From a checkpoint of a small transformer trained on Wikipedia.
Size: 8 layers, width 768, 12 heads of 64.
Training: a variant of Muon for these matrices, 964M tokens.
Each number is 128 + 24 x the weight over its row's rms, rounded and kept within 0 to 255. Layers, rows and columns count from 0. The size above them is the row's rms in percent of the matrix's.

# layer 5 attention query, 768x768, rms 0.0784, rows 501-511, columns 144-191
size [ 88  87  89  87  87  87  86  85  89  84  85]
[[173 116 132 133 112 138 135 121 151 142 106 153 167 173 116 116 161 178 117 113 135  96 131 114 128 135 142 138 159 164 166 114  55 175 126 106 126 141  92 104 131 123 128 161 115 109 102 145]
 [137  97 120  99 106  75 138 125 145  92 129 131 119 125 124 123  87 108 115 127 116 168 126 117 121 120 153 140 150  99 157 139 108 110 104 151 150 120 145 118 120 139 142 114 111 107  95 147]
 [142 130 116 139 133 135 101 141 169 132 161 137 144  73 115 104 126 134 172  95 104 114 138 108  99 156 128 143 122  76 132 137 104  74 130 147 136 130  77 146 143 173 149 157 122 136 141 109]
 [191 116 131 100 157 122 144 104 142 132 158 102 118 173 132 132 138 142 117 106 134 140 132 181 121 136 126 137 150 111 146 135 127 109 138 169 109 146 109 120 121 108 134 162 106 109 126 149]
 [111 128 133 130 175 162 121 192 106 147 121 113 130 127 124 101 127 101  89 106 154 179 157 137  93 125 107  97 165 147 138 164 117 109 132 134 107 151 141 111 129 131  99 127 139 152  89 119]
 [140  94 144 154 152  68 148 114 169 145 132 147 124 131 131 148 100 109 135 105 132 131 139 144 139  81 162 153  93 180 121 128 149 120 152 156  87 167 131 139 156 122 170 125 132 100 188  80]
 [123  89 140 116 124 165 108 124 128 146 110 158 131 133 118 116 114 127 140 114  90 118 159 117 111 131 115 101 164 113 144 153 161 148 154 107 141 117 179 129 135 154 102  92 119 166 169 140]
 [124 158 145 111 114 143 136 135 155 131 157 120 130 154  80 138  98 139  95 132 139 101 161 121 127 155 120  84 131 106 155  96 163 122 125  80 128 145 109  98 100  97 149 138 106 122 101 101]
 [ 94 148 130 133  98 128  93 167 122 164 135  91 150 124 115 161 113 114 116 154 148 100 125 156  73 114 165 103 117 170  90 121 125 103 131 109 110 133 117 135 100 106 113 122 149 137 145  96]
 [ 97 117 158 161 138 128 165 128 136 119 110 139 130 157 122 123 120 133 142 120 103 134  97 126 116 132 117 140 148 145 123  87 127 164 151 129 133 121 123 131 135 122 113 101 123 102 123 131]
 [125 127 129 104 132  88 140 130  67 148 136 128  89 122 144 105 169 136 147 169  89 116 101 156 122 137 148 111 127 127 122 139 152 158 130 141 109 142 106 147 140 146 164 133 126 153 107 128]]
# layer 5 attention key, 768x768, rms 0.0788, rows 501-511, columns 144-191
size [ 92 121  89  89  92  97  88  86  90  85  94]
[[172 158 105 161 115 146 134 147 116  95 129 100 135 139 154 157 126 109 137 116 125 145 135 154  86 100 122 141  71  87 158 120 109 105 124 170  95 114 145 168 141 135 158 103 154 159 151 160]
 [133 151  78 130 155 142 141 136 119 135 113 108 162 151 135 127 162 129  88 141 156 102 133 111 122 151 142 103 111 149  98 118 129 181 128 136 167 129 126 121 146 131 117 101 112 130 130 151]
 [127 118 134  97 149  91 112 156 165 135 101 137 141 145 108 112 166 127 128 118 177 137 100 137 110 118 138 127 137 133  88  97 111 143 119  70 104  98 181  89 101 135 152 117  89 159 112 145]
 [ 87 122 126 142 147  77  98 116 114 106 106 141 131 122 126 140 117 150 137 167 176 154 115 102 155 108 162  97 131 123 112 114 145 130  97 144 123 119 108 175 135 180 172 104 160 126 126 148]
 [ 95 141 166 151 115 117  97  78 152 118 146 155 144 148 155 157 122 114 139  92 110 100 102 114 120  74 140 126  98 118 118 121 121 104 119 134 145 129 129 188 142  83 131 173 154  93 156 148]
 [101 170  96 116 109 127  91 136 122 109 169 136 118 163 126 159 147 150 136 133 142 154 131 100 116 136 114 108 163  82 117 149 152 138 165 152 163 121 123  88  82 103 116  91  76 126 150 100]
 [142 100 143 105 110 146  96  98 122 137 115 128 158 144 117 139 136 118 107 141 142 103 156 176 128 146 153 142 110 125 126 132 104 101 132 160 120 158 128 158 152 117 148 116 112 113 142 123]
 [130 187 114 175 107 151 162 150 108 172 107 101 111 116 112 133  85 151 138 128 134 125 111 103 140 152 146 115 106 136 155 154 113 143 134 124  78 113  99 136 128 152 136 145 166 102 103 158]
 [101 145 150 106 155  97 163 132 103 114 116 166 139  60 104 143 116 117 126 161 141 169 165  97 143 114 150 141 157  98 183 145 144 126 139 152 150 164  97 140 113 118 143 149  98  90 130 166]
 [129 144 152 146 159 127 142  81  88 113 104 109 133 118 117 146 137 141 130 142 164 145 153 126  88 123  98 112 118 109  82 113 144 130 131  78 139 110 154 127 134 109 142 116 138 105 130 141]
 [131  64  85 131 141 163 110 101 151 108  99 139 157 112 117 101 100 121 135  98 127 117 111 128 124 144 136 124 152 141  91 115 133 121 148 146 123 117 159  61 152 129 126  99 118  94 154 135]]
# layer 5 attention value, 768x768, rms 0.113, rows 448-468, columns 144-191
size [ 95  93  97  98  93  98 102  97  98  94  94  90  92 100  94 101  91  90  92  93  94]
[[113 142 143 139 100 118 112 146 118 148 125 158 147  92 136  65 161  86 135 102 123 133 159 137 108 123 142 176 106 136 121 132 101 132 126 155 161 179 106 107 115  78 165 135 158  72 132 161]
 [117 119  98 107 114 107 103 122 102 128 137 134 156 149 145  74 129 101 130 130 118 154 122 126 131 119  90 168 153  69 128 130 104 155 106 102 103 139 162 145 119  83 143 128 130  70 138 137]
 [135 142 180 122 111  91 182 109 107 136 142 136 144 139 122 160 155 175 108 139 138 123 129 154 116 138 124 119 150 163 100 172 110 137 152 142 137 123 113 140  89  78 161 140 106  93 152 118]
 [ 97 146 125 109  94 141 112 129 182 133  85 115 116 116 153 135 126 135 144 162 151 124 145 135  90 124 140 141  96 156 129 151 116 133 153 182 143 146 133 108 129 139 112  92  91 160 152 137]
 [116 193 165 128 107 175 134 150 153 105  81 101 118 143 125 111 132 139 100 129 119 108 119 115 118 141 146  95 113 116 177 145 111 118 168 148 136 151 124 131  93  96 157 126 111 124 143 103]
 [104  95 138 113 117 139 133 137 138 107 157  92 109 127 116  90 135 130 115  64 136 140  91 131 160  91 121 157 140 129 108 113 159 166 137 101  61 113 137 134 111 130 126 151  95 102 147 130]
 [126  99 110 148 138 125 128 153 145 107 100  89 130 136 108 125 101 132 139 118 100 148 141 145 120 164 154 111 120 133 119 147  74 129  97 139 129 113 122 127 148 116 147 135 139 115 103 127]
 [150 116 144 157 125 118 174 190 136 112 118  84  70 118 142 144 165 125 102 109 100 157 152 116 151 163 110 115 192  72 122 132 117 107 161 128 117 111 101 140 131 144 163  95 132 136 112 137]
 [165 113 100 108  68 176 132 132 124 118  93 125  79 119 175 144 180 123  99 124 123 159 166 110  79 134 133 128  64  98 123 141 136 163  91 101 120 118 114 132 145 102 145 172 113 111 148 123]
 [ 82 115 132 126 163 132 103 130 117 101 111 128 176 131 125 121  96 121 144 107 165 139 106 110 130 124 116 122 157 112 121 126 115 129 162 133 141 136 141 142  72 146 130 121 118 143 137 114]
 [111  93 123  93 153 102 118 108  96 128 139 114 182 166 109 132 159 124 177 128 135 119  92 140 147 107 133  77 114 114 154  90 139 140  78 137 110 132 178  97 108 124 103 122 110  83 162 128]
 [133 141  81 173 108 124 139 152 116 118 116 149  59 109 115  95 124  85 148 134 164  76 168 127 122 116 132 146 167 120 116 147 140 137 123 104 111 116 171  90 140 136  70 129 117 161 105 121]
 [124 172 104 139 127 168 115 104 139 138 142 107 159 142 104 170 154 137 156 107 154  82 151 183 123 148 164 108 122 111 145 140 116 158 106 156  99 128 156 123 133 136 102 153 111 158 124  87]
 [152 167 163  72 108 115 165 142 122 138 134 114 102  84  75 146 139 100 120 153 170 125 142 104 102 118 100 182 147 148  98 157 117 109 154 146 101 137  96  93 124 155 122 132 126 134 121 141]
 [ 92 107  97 146 137 126 135 149 130  91 114 123 157 110 127 138 143  97 163  94 105 159 134 104 136 105 123 126 156 130 156 141 110 144 157 104 148 162 126 137 100  97 109 117 155 129  91 154]
 [132 103 187 147  85 169 167 153  92 150  96 148 101  96 138 116 108 122 146 132 161 153 124 115  80 144 129 140 138 163 184 116 135  95 157 108 158 122 118 140 106 105 126 138 122 148  97 110]
 [113 114 107 124 131 140 152 131 112 107 148 132 105  97 118 107 117 160  57 141 167 100 122 111  94 168 134 131 136 136 127 113 113 140 124 135 128 153 156 113  71 100  89 139 129 121 120 117]
 [140 148 138 131 142 115  96 135  98 113 111  95  98 106 175 141 123  99 144 132 113 100 147 164 139  87 168 132 132 154 106 118 112 120 118 165 122 153 163 162 110 185 134 123 132 141 152 108]
 [114 135 102 146 134  94 104 103 142 110 114 122 134 160 122 154 102 142 127 141 174 113  95  99 132 112 154 121 137 124 111 137  92 153 125 141 114 133  79 140 132 151 119 144 122 166 181 110]
 [119 109 107 140 155 134 120 134 126 137 107 128 116 132 152 151 133 128 143 141 145  60 119 110 140 100 150 127 130 136 153 130 177 118 115 140 152 117 140 123 141 154 132 139 162 159 112 170]
 [168 136 172 111 106 118 140 162 145  99 144 132 131 147 121  83 100 110 113  92 117 116 131 181  89 123 116 121  99 112 144 137 152 160 117 102 140 130 127 176 138 142 141 135 150 126 126 128]]
# layer 5 attention output (transposed), 768x768, rms 0.271, rows 448-468, columns 144-191
size [102 101 105 107 104 106 109 106 107 104 105  98 100 105 102 108  99 101 100 100 102]
[[146 126 110 167 118 130 133 157 114 146 126 170 119 136 142 119 118 138 123  79 155 156 120 142  95 112 162 141 136 148 141 118 148 123 152 137 180 151 137  93 137  80 145 145 120 134 122 117]
 [137 123  94 101 120 153 144 116 104 180 155 115 129 162 135 146 157  96 111 140 117 132 138 111 158 152 142 144 143  51  98 163 120 153 138 139 142 107 152 160  78 151 176 129 136 103 138 152]
 [154 153 167 103 104  96 156 110 134 151 103 113 126 144 135 142 158 141 153 122 146 141 128 155 141 129 154 103 118 150 141 145 100 149 150 146 127 100 101 175 139 134 162 103  94 126 161  65]
 [138 146 155 106 133 149  88 121 154 121 123 118 148 119 170 142 109 110 104 144 144 124 128 144 134 132 113  97  96 129 153 129 140 115 155 161 144 161 143 139 148 138 129 116 161 112 123 120]
 [ 96 130 110 115 108 128 127 110 127 123  92  72 155 139 117 139 158 136  96 153 151 128 132 133  98 138 130  87 127  91 112 152 145 140 164 203 141 152 123 156 118 134 117 146 137 113 129 157]
 [165 107 158 125 156 144 156 104 126 114 126 124 105 120 120 120  82 121 126 118  96  99 171 172 150  99 146 148 148 129 127 126 111 119  83 106  97 110  85 130 112 104 117 139 137 107 170  96]
 [144 152 150 139 137  84 127 129 179 126 134 135 108 122 146 102 135 109 107 112 165 172 126 107  79 129 148 129 154 115  78 149 128 136 124 150 104 161 175  99 169 113  91 103 134 146 129 114]
 [144 123 146 120 145 136  94 169 153 152 145 106 110 151  97 124 147 141 109 136 106 112 161 144 157 127 147 102 108 110 132 154  70 150 166 168 102 120 137 173 115 156  97 145  92 161 151 111]
 [149 136 134 106  54 142 107 176 142 175 152  95  94 112 140 185 132 113  95 102  98 108 166  86  74 123 123 106 130 104 113  81 137 147 133 146 142 130 103 128 115 150 118 147 143  76 125  96]
 [ 90 146 122 164 183 178 142 101 120 102 115 147 129 162 127 154 118 130 180 137 170 108  99 154 157 159 153 136 125 106 109 151 104 129 176 124 184  74  84 122 128 110 121 164 134 106 113 148]
 [101  87 180 144 132 132 117  82 115 143 110 149 170 155 130 130 152 158 141 134 102 118  94 105 107 132 140  69 126 126 121 118 102 108 107 125  96 171 198 111 106 167  99  93 116  90 153  97]
 [115 207 113 152 127 120 131 116 149 109 155 115  66 140 125 150 164 123 177 101 132 143 127 112  86 156 102 122  88 110 155 123 141 124 147  67 131 110 123 115 148 133 112 138 105 158 146 124]
 [134 156  65 147 110 110 146 131 120 131 134 102 115 170 148 161 101 141 101 135 172 113  95 104 107 116 106 127 101 129 122  92  74 113  84 140  79 181 159 141 162 128  97  98 145 121 119 124]
 [125 128 149  87 134 124 138 137 166 144 170 100 128  90  71 157 104 124 104 129  85 161 140  92 113 185 114 139 133 113 145 170 107  53 163 198  98 131 137 110 132 138  97 111 133 133 109 123]
 [115  93  98 150 108 112  89 123 194 142 115 136 143 111 114 151 149 112 109 101  93 145 138  95 148 124 137 123 178 127 115 140 148 149 116 147 150 131 125 121  88 123 112 135 133 135  84 145]
 [140 107 160 120  97 149 158  92 157 116 128 117 124 119 108 138 127 139 136 156 155 131 123 150 122 140 120 114 127 139 194 151 157 134 133 183 148 154 117 148 117 158 161 146 109 148  90 116]
 [116 103 114 133  87 142 133 127 120  94 142 171 121 114 147 113 132 143 107 116 138 108 120 110 130 142 129 104 164 132 130 103 167 112  98 110 119 127 151  97 104 136 125  91 140 111 150 124]
 [129 186 149  91 142 125  66 115 113 164 142 120 102 103 150 124 126  96 123 105 121  67 138 146 149 108 167 102 155 120 112  89 150 137 122 112  92 170  98 135  53 152 134 144 102 163 122 104]
 [ 89 117 155 118 192 103 126 113 133 102 114 169 128 145 102 128  89 148 128 108 127 141 139  75 125 100  72 151 121 104 121 143  92 161 121 111 154 131 138 120 148 160  93 141 165 139 143 100]
 [104 130  90 165 190 125 135 105 105 109 108 105 120 131 135 146 134 173 165  81 177 118 113 105 164  81 104 144 118 161 139 120 146 119 127 124 137 100 153  81 156 134 130 147 110 163 141 151]
 [139 142 121  68 128  96 140 114 179 178 134 125 109 148  88  88  96 136 116 124 140 112 140 171 131 111 150 142 158 137 132 126 119 141 114 158 121 126 144 169  99 142 152 133 153 149 116 107]]